{
  "n_head": 2,
  "n_kv_head": 2,
  "rope_fraction": 1.0,
  "init_std_qkv": 0.0625,
  "beta1": 0.9,
  "dataset": "wikipedia_en"
}
Each number is 128 + 24 x the weight over the matrix's rms, rounded and kept within 0 to 255. Layers, rows and columns count from 0. Numbers have three digits each.

# up: layer 11 MLP up, 128x64, rms 0.161, rows 96-127, columns 0-63
# down: layer 11 MLP down (transposed), 128x64, rms 0.138, rows 96-127, columns 0-63
# gate: layer 11 MLP gate, 128x64, rms 0.18, rows 97-127, columns 0-63
up96:126124136081123142101130140107130101114135143144093150127077134110077130108114173142103153129135158143147144114136138140143107085136126163150107092150126090132132101128126156154156151116163133
down96:145132129135124129141120093120109143102158125135126120153147106143109119116128140128095154160096094148138146103110144133129144169099127085171077097159148178123126098146167137102135117128153134
gate97:129120144140108079103143134108094078133111160099149169113157096126120112129122121114153139145115138152163127096141115128121156118124120130134121119161109139102129130138141066146147122125136120
up97:118146123109133196115150149096173113158118128122152166135101110107124151155172103165136127128131126118123093119115122120136103119175122131157106128131121127120118110182122106099114122141117122
down97:115152129133135111104111094103131148114128125135100101125111139138143162151128133120104116108158090142137113151123093074148143122137118104154164113099136147099129113105120149097139150157129165
gate98:163109135127142119101139111138101114127140092121103168096109118144142149092163086132094129187155108154134127151129122126137203120164129096150131123112103143117120101151107129140132133182180132
up98:156101160079118128110133131124104130152100126083097096101111160136158135126143112133148140121155115143094139121115100163121127117159109142124163112098139138116171111124093111159132111119144139
down98:108113088106126112158152126156134139182119098133134151168147140173128118136122120100146125096154117107121106117142119132117094117125126107131133123132135093129163159067125124119132160096073151
gate99:134134132122142114118165178136123162154143103155096134117108090160126138096173121134077138156093121126099117109140098144132099156156122137135127182178109081138147119115140118147075134172136135
up99:179120136126108193148110168127155142119137092172135101162110139120079147091098117125140108088123142150151108109175117151120159091128118101094126139109133123112168154117135139130148091145143159
down99:146149179119118138157176097125146118143166137163133124154098130141137120118138123158113141097129135139142176103133189134120128109106123131146122061101133091084087105111112130117153102129122116
gate100:076154112151134102152147147125129097129134150134100145108145072141126108164150148130131149150109140110150141118113121138133116133143129116157142114170089116141113170145159140150095128115097104
up100:144136135111138122087112095110081148129161093118122117111137100164137093097124096105108151156131095125119124121115129129108128124088147145146140112190112136135120060151174146119114149124100125
down100:114081114129125109125096182130090117122106103117131135113145120116109120118101138120147104097124170127151118117108184152130136111144140094134175150152136135145125137138130133187122105090138116
gate101:094113113133121097122154126134170124107139151148107163143118145106076148125175106128100109130086144151184117158129108114131153094145126101105135146072102118101117131159111134143069150123131141
up101:118129126127089131124146123135155084137121130165111151129142149103113160118093146129086139108131134165151117152171134105148145130148136120112121115112108143140142193120121144131090100118177142
down101:140142115123130128145148142114099154152139144129175093051129127125125100100178151130142107133146105095099120114124164133115128137120138146139105128125127138144113103121134096063147150122139120
gate102:114123135103167116073122121102142133112105140117100147117143126119139134080119116141129118129112146109135133119127118129123139150105145160125130152140156165116114129124075105081136125133126149
up102:138144094135141110106097094119124126088103118151167137168145081135155176140139146145135108134116105106134125106134134145087083142136102117103144148136107133111152145155108123105108151159166132
down102:154126102159163109104121162135113119118103098133133118158121106142159131123140122157173108108133161101150135131122147167140125094138150114119160154184137142164152131146115163149121144105093138
gate103:146124118148164126131091120096105129121178138160138115109129102139111111142137144068134076150112104130119144116098114119144125137150109121155152145127111130118086108136117136130082147134150141
up103:148144133086094157079095117121157106111133166150137133163159187110113132122108156145185143109142138126105114093150134150126112101135119105123157149142121083100170134136172096144133086112119145
down103:115134138092088131094113123154134078097133166129092139131151145097143166191094142134127168128143138128107128138117094169121116096073121164124159116110140094142147123162131108162128137080159117
gate104:128100118132169062103104114084113164140142132157138147060131071127151105058118112110115094142141117129135105165125128121128103167170085132105080134103148129121149114141110116164165158134142126
up104:112068113110140104135113120122170164099153131175083132116135110145109135135135097111132120116146131138142148164141154173123103087130066146144098109139114118114132144156088069164133115135129183
down104:131096114093159093108103129125139082135156144148172149108094138116166137127157105095135087128116129112121124119121175115122169145128137098156109111114055144130086163149162107176129130114142107
gate105:118103121159156133180116153103102124098134085138133146107100151142127122121131120138068048142143096149165121163084095132137128118145114102130115109155130137166116127154106126125155119135113148
up105:152103077135148090117159124127076160131175175156131145101156104135096093103147132083153126159100102134132124117117107139106141189132145131128112135129122158116145115133106127092114158137167156
down105:143153123173140105135111132140129151140165135114103110143157124159135119129132128114115082147106083146136174153139124132168102163122131159110050128122105120154127121131104144072110120151195157
gate106:114096096106161102177137159143124164159117128079133149157095095160118145127153126184052116144121087143159137142138104098125120150106128115124139128169116139112103093150130106131155163173126132
up106:110172114113124204126139124113152083168121077116186116126140151123133147141134108159111116132108117117131184123096182153128185128069112098089162099122119153118133120116144132136121135112078132
down106:174154102137122154114159126132129130098212112137125121104162140109167108132132128079111099145092103112115127152136131150124135105130119129163221111154162128130125121147128080182140127125117125
gate107:149114146167127110136105183137140125161128152128140117148120091124078120126153165135106125132111133123118108116116146141128133180144096138158127199138095119134083103146137137117111142175107160
up107:145112151138124112128113142162071151141119180082130104125118121124140124169085109168073118129177088099146153101108059082114119141163130087129137123131130099130129091128143147142129145147132119
down107:113168171108150149118123135151129154182120156114092088144097140138160077133154104134112125117181071166130137112130105118153117126146119147099110170088113130135123125098141138122126141083174174
gate108:131138127123144080140091132135146159135156129134091169132073133114146113083122138155136151114123115151153177152140138133151141109135119116124134171159165144122118140127125158111123164107118124
up108:142131107113171080131133122132127124138155126132088116147113123097135161114133121095161111134147131107142117117132125080091094091143129111113143137143121162104114087131115148101170142128152071
down108:129083132127133135117139152140078155176091099131144155127108113130162128087152149140142113116154133112141154166122128121127158143147158114112137127117170139122091100101088117097144140112163106
gate109:145162154124138124126125104116120129101140102131087114080074151135125112129101120113130135110122122116142132123113127077128131111132118148158089119130117169154148113131090108116125153138134087
up109:114124112146139129098147147126089105153096100125154147121118129090105128131077137150106152098080138136126137114175137104153140081126135141153163141124107180133134134144088120158098122091120119
down109:103128104146116117125167115147151115125111147123131122156136128114108096122102130154155142150106162098124151141167148150084125092115101104077131169104125155083168131134122126161109106078109084
gate110:116136107123159155134131147102095139129135142100114114121115105109112135158158138112140107144150111117161117110140109174141142137160097161101125105137155160139110161093127117134154126131091105
up110:139137117084113130176113110147132138126152115147110141121150144134125099122118155144146158084109134100104116128152139121099114160133101087145113129117135156122121130089135151076128178143136164
down110:108151159126107129160119135103178128126111138142110136099103160134162125137122121115133145163121112167105132153142100116126139129141144136137056110119132099103087123149106129101095146146097126
gate111:170117110092187158130129167138108143094141136133106140142119122139150119088120093151138132105133103134116127094129107136094107140139138111146119121136156105142125097149125130127149124185123091
up111:123146122105125109125120100125116112125140116139142100152100133106141186119170146127139117104105122108094184124185144090144144126090136105125113136115132115102085078132166167143111152176130120
down111:163155144110146105102100116124097130091121108099134140143109140145092131169103142116117137116084135104113113167165103113124142123141124132156063141155128101132147127133117186128156135114131127
gate112:146116086166153124164147106162149117127134098133107134131100119136095120126111098096117131141104118149193127112188145138098153147125150106103138141135063129145107134160106140148125140139082171
up112:124091164133085134101139126121175114147127143126090166130109140121159113101121134136085121101148151169146092121117141127162179104146073121136123118131127122144133143159176124137104119125117069
down112:140122125139097109137159142097129112084149148138157177119125163106133087118115148139127193117096153112137124141134168138114162124090125148179127146110144139144145148170113129135158137201097109
gate113:147112100137104148137103172116132135120101141143173096136149156161111164135126147139108135126129115113125165117099094122162124131133122117098128170122139141102142136160136135142110118118115154
up113:157102150135105117122142181124158103149125166140162182120146106106118116150126140125151107114112120146136144106166108117115151114115135098114163153146107145142080121178143127142114108149094127
down113:116179159132141130123107092144110180116123094113137113104123139143128109117165120112126147115148100142089111114129105087167114163145113142162110123127129102121151113100145145094139176139130147
gate114:149101129143145116139116187122089138137167144131111107139111129158115161146132152117122155119128089154129132165140130127126110141108145146132132104080106178111120133110100129103162138121121138
up114:089094131118143125090099116150071146110089130094108138123129084133122121097119155129114118095153111110093168093105150151115093183137160114169101123098140122130131160097135149127147098119116098
down114:111151113130156145148091143105126083115138145128154167154142131156120151134062172124100160102123140153153096144152160165111103118119134101117099133122125133118125161135119102148159137183154157
gate115:172153159139107097126153153100135145100136085140123168109148123132144113139134122169175140141096093147181125125182115120204196136128083125167144157183115182155088125126109098140098139139162148
up115:141156137153167160099161094135121100118140139176122109125167140120130125174157190126123108119154149124180135143137138106154146111125161086163123157149086149119154134135133139098156145098187122
down115:154101103131166149138077125133112176097095130105111136132114128095087167097140080152165154082147172114122145123129114143130142159140097122089069129091126090106098148115162131125150113107160125
gate116:103126128104144081145162122151116162143137159070172121138131088146149087131164086099108108124097105094118124131140140142144126145147154153164133174157111095171114075123133140114119138171178149
up116:122116115139137131113138134068122104126122082141140124099109133136128128095101094125129103130140117151086152121132148133085108131097144107091112127154129135058151142073115138121120148094155084
down116:097100102134141100144116101155132126182116106090127092109110109150106125130145132122118112121146150141107113144145094096109150097149133116106115174112116137135092140136174139142125159129133058
gate117:161108111141152135142137160116124145100135089183116138112119129151088122122154150132131120131133109178136164140118107141148133133146128129111131150134104147160116132114132137126096154166150146
up117:130120149104100161166138150115149110096112138164146133162107192101113139148108160116100165100152130144114166155124128136144113096106144134125174107099105095128184128120157118174101119089113142
down117:113146142150076135094134109165145153143140102112139106170142161100152126112142105113107170100149107087080073097130141108151134134160128127138183111108157100087159122080157131140130138136112069
gate118:135142092120147108141107138131116146115176149137104136088129087135137111097137153102130088168130104113127135116067108116162135119139144114143082109165115149165119098139119155085126160148123104
up118:053142081106142120120129111193149106123114169118131143099120115116161126147118139120132120146126126105110134117135111114152092072110163125136166087130124105128116121106180138163140089099124113
down118:102181131105096140136134080150141098108114142132102109193145164119161133150132116116138149130108140138119160117141131138067127112125156173110136120084173146112102112108134124135115147088138175
gate119:120089064146169100168122168091128182093215080164084167052138102161043135100209111114114076168079064147153165173107094096152210158127134126122057125173077182186117115159132175054104172222178134
up119:103136056137163109104123125140080156154145121091123123065145085120129078105129151155153144136151143059081087092137125147092140122149171148097180103161201218092116121124173101142167088150134134
down119:150128118128118105120122148127111146112145132157098142103128107191090145088125114099108113143103087144127157127116125116105141150131104124131007132141140158187134110094102139117099165139157142
gate120:143124109113181087153139141094106202148165142161106144138154095146096107080114099154140140141152117081136106137108113120136099150165128132101104145157123080111135125181086167054131138162148103
up120:129136090146112155153126186146160101108105122159178160091150122124091142119140177126134097148112177151073163138100135162099151101089119106143142125114121198127106103106134101161165132121146101
down120:144103119114118125115115158107128123156125127134167122107117088145115110151125135144154118121104123186112132147093108145134136085141128116118235124133115209202138100138140120150127131093125119
gate121:145104136150170103084103126119097170129195148135135110107117089128129129145128064153179128133146087139127080143135140109139127164167145120104077096164106141135119082121128105094125120190077153
up121:131113149089147107137114124146179142143130145089119147122157118191104113167123137098116095121155137097134146103166112141136090142147125135095153096110160148142127159157116124158165128093174163
down121:084089119151135127137102109133156121143130091121126197122155142109130120165107097122158185108119117143133144148191112151155167144098122147090106143109093158075119118106122103140130123138137075
gate122:139090124154141131111130110132110136114100128145155168151126133120122113114108125087110112157126070114140181121128113121129125141132141127167128123144116146185110092142138088143142129146105113
up122:153131161164111126134138142130112129120125118139126126099147130106101095152112142132145126131130115132112125080122127147149084163071125167112128107121151132126136122115131130127137117076102168
down122:146196129094111124139177102131169122130114126137122126114122129133135112163118135125164088119126112150108131130135121078116095149126109128140114109123139125122200145128118118134130136136139126
gate123:093131082118122119150121103116100156160163142109143102065111087172130102132183123141126099150148108124105106177097100105155121119120111124100132140124147131133129112167116149154129134145127127
up123:154115139136138131138096103114073082128096127146121128120118139148139137120107159154112110131124120069157090119128123119108141132088088145125129143158108121155139145097119165110169148107146119
down123:113133135161099146151169169142113149113139148108142111112135120112142163132143132150112152120136124163119073153151157133151149117112134144150132102093115144131099141122162113139120117134062105
gate124:120120066169129154108140130083146095123137098152175116130104156107177161128130155107157118137139132127137142158110109177155153128158092155124126133132104109151113144112138132106148184108168148
up124:138123131111146125110123111104150170120133102112132170110137120094115148127169166104134105105123154118147127125149131180126144055101126109129138134127070132121185125104134107134113147139105114
down124:135128141160157126112138113180160152094141112121126163155103126151117167130147109160157146103122106117120149106120107104105142109118155144127077086123128125091099092096134163146144139149157134
gate125:152133082134142089126095136111130147134138131097148133112114113137141115083162111121115103168111136125077136106083116158136118167169104128107107146156119149081115112123110137137150118163080167
up125:111100138155129086096139133120078120121137175110138121123124117137116079152124163083140133144129142154113118078124091153156110086117137154104127114154115142127114094145131075123106138173133104
down125:108138085157133117161110108130156110144164156130135131130147147136147119169094178128188100141157117153107128121105107111129141131147132112164114145130109137101148112179128136210120166138151147
gate126:177127080123153119148179165116149115188145073122138155118129126124085113125133128156096115148098161162124125138113116128171117110123116099118118120121123104101135122141155118117151137173131136
up126:083149139122154091110072124160093107140115143123098183153161142121131103169112130120118147081168072141083106166115092124155119111101139155127139136145154108158142111153122129133100115099136137
down126:136127173127113119125138117156152154116123078134130135156142147124094152100116129142147157169191139123118141124160139066146159159161124128133145134072103161122128134099120120118106128144164186
gate127:149135121106168142103152150105127187100135134138109103110101086168145120167128134134110129130109176162114126126108087105104137136130133177169102131175134117151106147124138125131125127143121121
up127:113166133101164135086123128122141150147135161097099139085130095095134118144094110155088122114116160131111124105154114146128143123108142137092151137171114133129121116104115178144146112085099124
down127:137106115081137131099102137131129129132146130118163145152130110077108140140108167118111145115181148100082117142157142106092165170124156123143121130129130158110153144106082124150149068109146129